Weights of a small GPT-style language model, trained from scratch on English Wikipedia: 7 heads of 64, no biases in attention or MLP.
Each number is 128 + 24 x the weight over its row's rms, rounded and kept within 0 to 255. Layers, rows and columns count from 0. The size above them is the row's rms in percent of the matrix's.

# layer 2 MLP up, 896x224, rms 0.0772, rows 485-498, columns 0-31
size [102 100  96  97 103 101  99 101 102  94 103 102 101 102]
[[144 168 145  95 129 135 164 168 153 142 100 115  98 165 112 153 107 133  95 157 100 157 132 145 127 136  97 134 110 157 109 128]
 [149 130 137 122 127 114 155 144 126 138 174 112 128 121 104 110 115 123 115 142 166 113 149 146 128 120 141 128 127 121 128 139]
 [156 136 112  81 125 127  96 105  98 134 142 130 131 128 124 153 128 146 152 131 115 111 164 123 120 129  73 105 158 124 176 147]
 [103 117 133  70 133 101 156  57 133 109 123 140 100 151  83 176  92 163  99 110  71 127 156 112 107  76 143 160 135  95 133  84]
 [130  97 154 161 146 126 123 167 163 136 134 125 129 167 108 130 133 142  91  86 121 123 141  96 110 101 144 140 152 186 147 135]
 [128 118  96 142 118 108 152 109 127 167 120 137  87 121 129 130 102 129 139 141 149 108  95 165  95 101 108 121 102 133  92 141]
 [124 138 105 121 131 158  96 159 120 165 176 131 139 117 116 107 105 138  93 155 100 154 117  82 119 121 117 166 123 113 106 149]
 [179 175  95 143 173 145 147 140 132 110 141 136 139 147 131 133 115 128 130 102 118 144 154 148 114 104 119 113  86 145 122 162]
 [171  96 140 140 123 148 157 176 109 134 142 121 129 140 130 116 126  97  81 106 123 152 108 164 150 118 155 106  99 130 164 109]
 [116 127 137 110 140 146 128 125 151 100 149 178 130 146 127 119 131 124 128 136 126 167  68  93 197 131 105 151 110 128 161 121]
 [155 139 147 154 163 130 152 145 146 126 146 129  92 127 168 144 131 125 134 139 150 128 117 127 110  60 114 136 120 134  98 109]
 [112  99 109 179  99 121  99 115 160 128 146 130 125 162 109 108 168 112 117 141  78 160 110 115 152 137 148 145 131  75 165 122]
 [113 131 119 129 101 147 123 167  91 148 136 127 171 140 158  49 141  96 143  97 146 128 138 138 165 124  91 147 147 164 111 108]
 [135 128 122 115 118 171 101 125 120 113 161 179 113 116  89  93 143 133 144 137 108 141 133 104  78 121 130 114 140 196 138 153]]
# layer 2 MLP down (transposed), 896x224, rms 0.0235, rows 485-497, columns 0-31
size [101 101  99  97 103 102  99  93 106  92  96 109 100]
[[116 122 160 137 150 182 161 108 142 145 123 134 142 113 154 144 155 176 129 105 120 111 111 114 130 136 121  83 118 175  91 127]
 [127 159 114 162 138 147 184 161 106 165 127 135  88 101 112 123 163 106 127 121 126 124 129 120 109 118 137 141 135 147 170  96]
 [137 108 125 103 123 168 170 128  62 111 128 150 126 135 143 150 140 127 151 119 173 105 160 129 115 139 104 141 110 174 158  94]
 [197 132 135 112 122 166 136 143  82 109 149 101 164 167 107 143 120 122 115 142 162 137 147 119 121  90 159 147 182 102  96 119]
 [131 120 138  99 122 105 125 105  83 142 108 123 120 105 180 132 158 145 102 104 158 127 130  82 121 150 134 103 118  99 146  78]
 [118 126 160 119 150 117 145 139 145 179 147 153 126 122 130  98  99 127 115 116 159 165 118 177 190  81 144 162 117  79 114 113]
 [130 141  76 121 127 156 143 121 118 142 132 113 179 100 102 155 111 109 140 131 102 128 130  79 163 136 148 173 119 134 147 130]
 [133 134 141  99 131 109 135 149 134 103 154 121 119 135 121 180 109 146 126 115 163 140  95 104 208 141 185 125 107 106 110 134]
 [126 150 125 112 110  94 150 143  99 129  74 134 116  89 140 147 102 120 149 106  81 152  79 146 136 140 189 151 134 133 191 140]
 [144 118 110  92 132 139 161 128 115 124 163 155 124 148 142 138  84 115 122 159  85 142 117 141 116 134 129 134 132 123 165 118]
 [145 127 118 173 162 101 142 145 107 139 145 140 141 137 112 118 160 155 119 158 179 146 100 178 125 111 107 111  81 154 132 110]
 [ 94 131 133 141 165 103 139 184 151 142 107 160  86 133 170  70 162 120 166 148 113 157 117  84 141 148 133 112 157 105 110 149]
 [107 124 174 136  98 125 114  85 158 103 105 149 103 131 136 129 144 148 132 169 185 141 145 160 156 132  94 104 132 119 123 122]]
# layer 2 MLP gate, 896x224, rms 0.0763, rows 486-498, columns 0-31
size [ 99 101 100 112 108  97 103 103  97 101 111 101 105]
[[138 144 132 158 160 159 150 104 118  98 160 106 102  92 117 152  97 150 139 111 145 127 101 138 145 151 155 153 170 109 141 121]
 [115  93 108 142 167 145 127 151 121 174 109 148  74 105 123 112 119  96 126 158 132  93 123 158 159 131  92 127 146 141 176  88]
 [149 111 135 133 125 148 146 120 135 100 179  83 106 116 114 176 124 184 123 138 110 143 141 147 122 135 124 163 150 145 121 121]
 [114 120 152 168 118 124 120 122 115 119 124 108 121 119 115 105 103 129 121  59 143 134 154 119 148 139 199 146 130 129 105 144]
 [115 165 140 149 134 144 180 128 130 125 125 137 146 144 131 100 126 105 112 148 159 123 140 130 134 139 140 119 126 104 101 113]
 [158 155 140 102 125 133 139 141 144 135 135 139 140 128 102 125  89 153 113 157 133 102 127  91 141 129 175 153 176  96 149 154]
 [150 137 112 154 105 153 138 129 141 144 122 108  95 153  92 145  76 124  81 100 145 145 129 135 120 105 112  86 138 141  95 177]
 [104  77 129 144 134 149 178 138  94 152 149 117 149 124 145 143  99 127 131 122  66 163 120 162 143 117 162 131 110 129 169 136]
 [105 122 128 159 129 102 122 111  82 106 117 119 117  81 119 155 138 116  73 120 132 103 133 132 105  74 150 123 141 116 121 165]
 [101 117 126  86 114 110 133 135 128 125 130 139 125 121 123 124 102 135 122 148 104 126 125 121 108 189 152 127 131 128 147 118]
 [128 131 163 114  83 136  84  61 146 153 168 155 129 139  70 112 110 107 117 114 105 142 104 130 106 154 101 118 114 106 166  98]
 [ 97 126 115 103 157 126 161 100 158 147 121  98 138  98 127 147 141 136 135 145 128 121 107 106 107 158 160 124 140 130 142 143]
 [105 113 146 113  89 167 111  65 134 151 110 124 152 140  90 100 106 109  81 168 144 151  99 121  98  88 146  93 167 138 185 122]]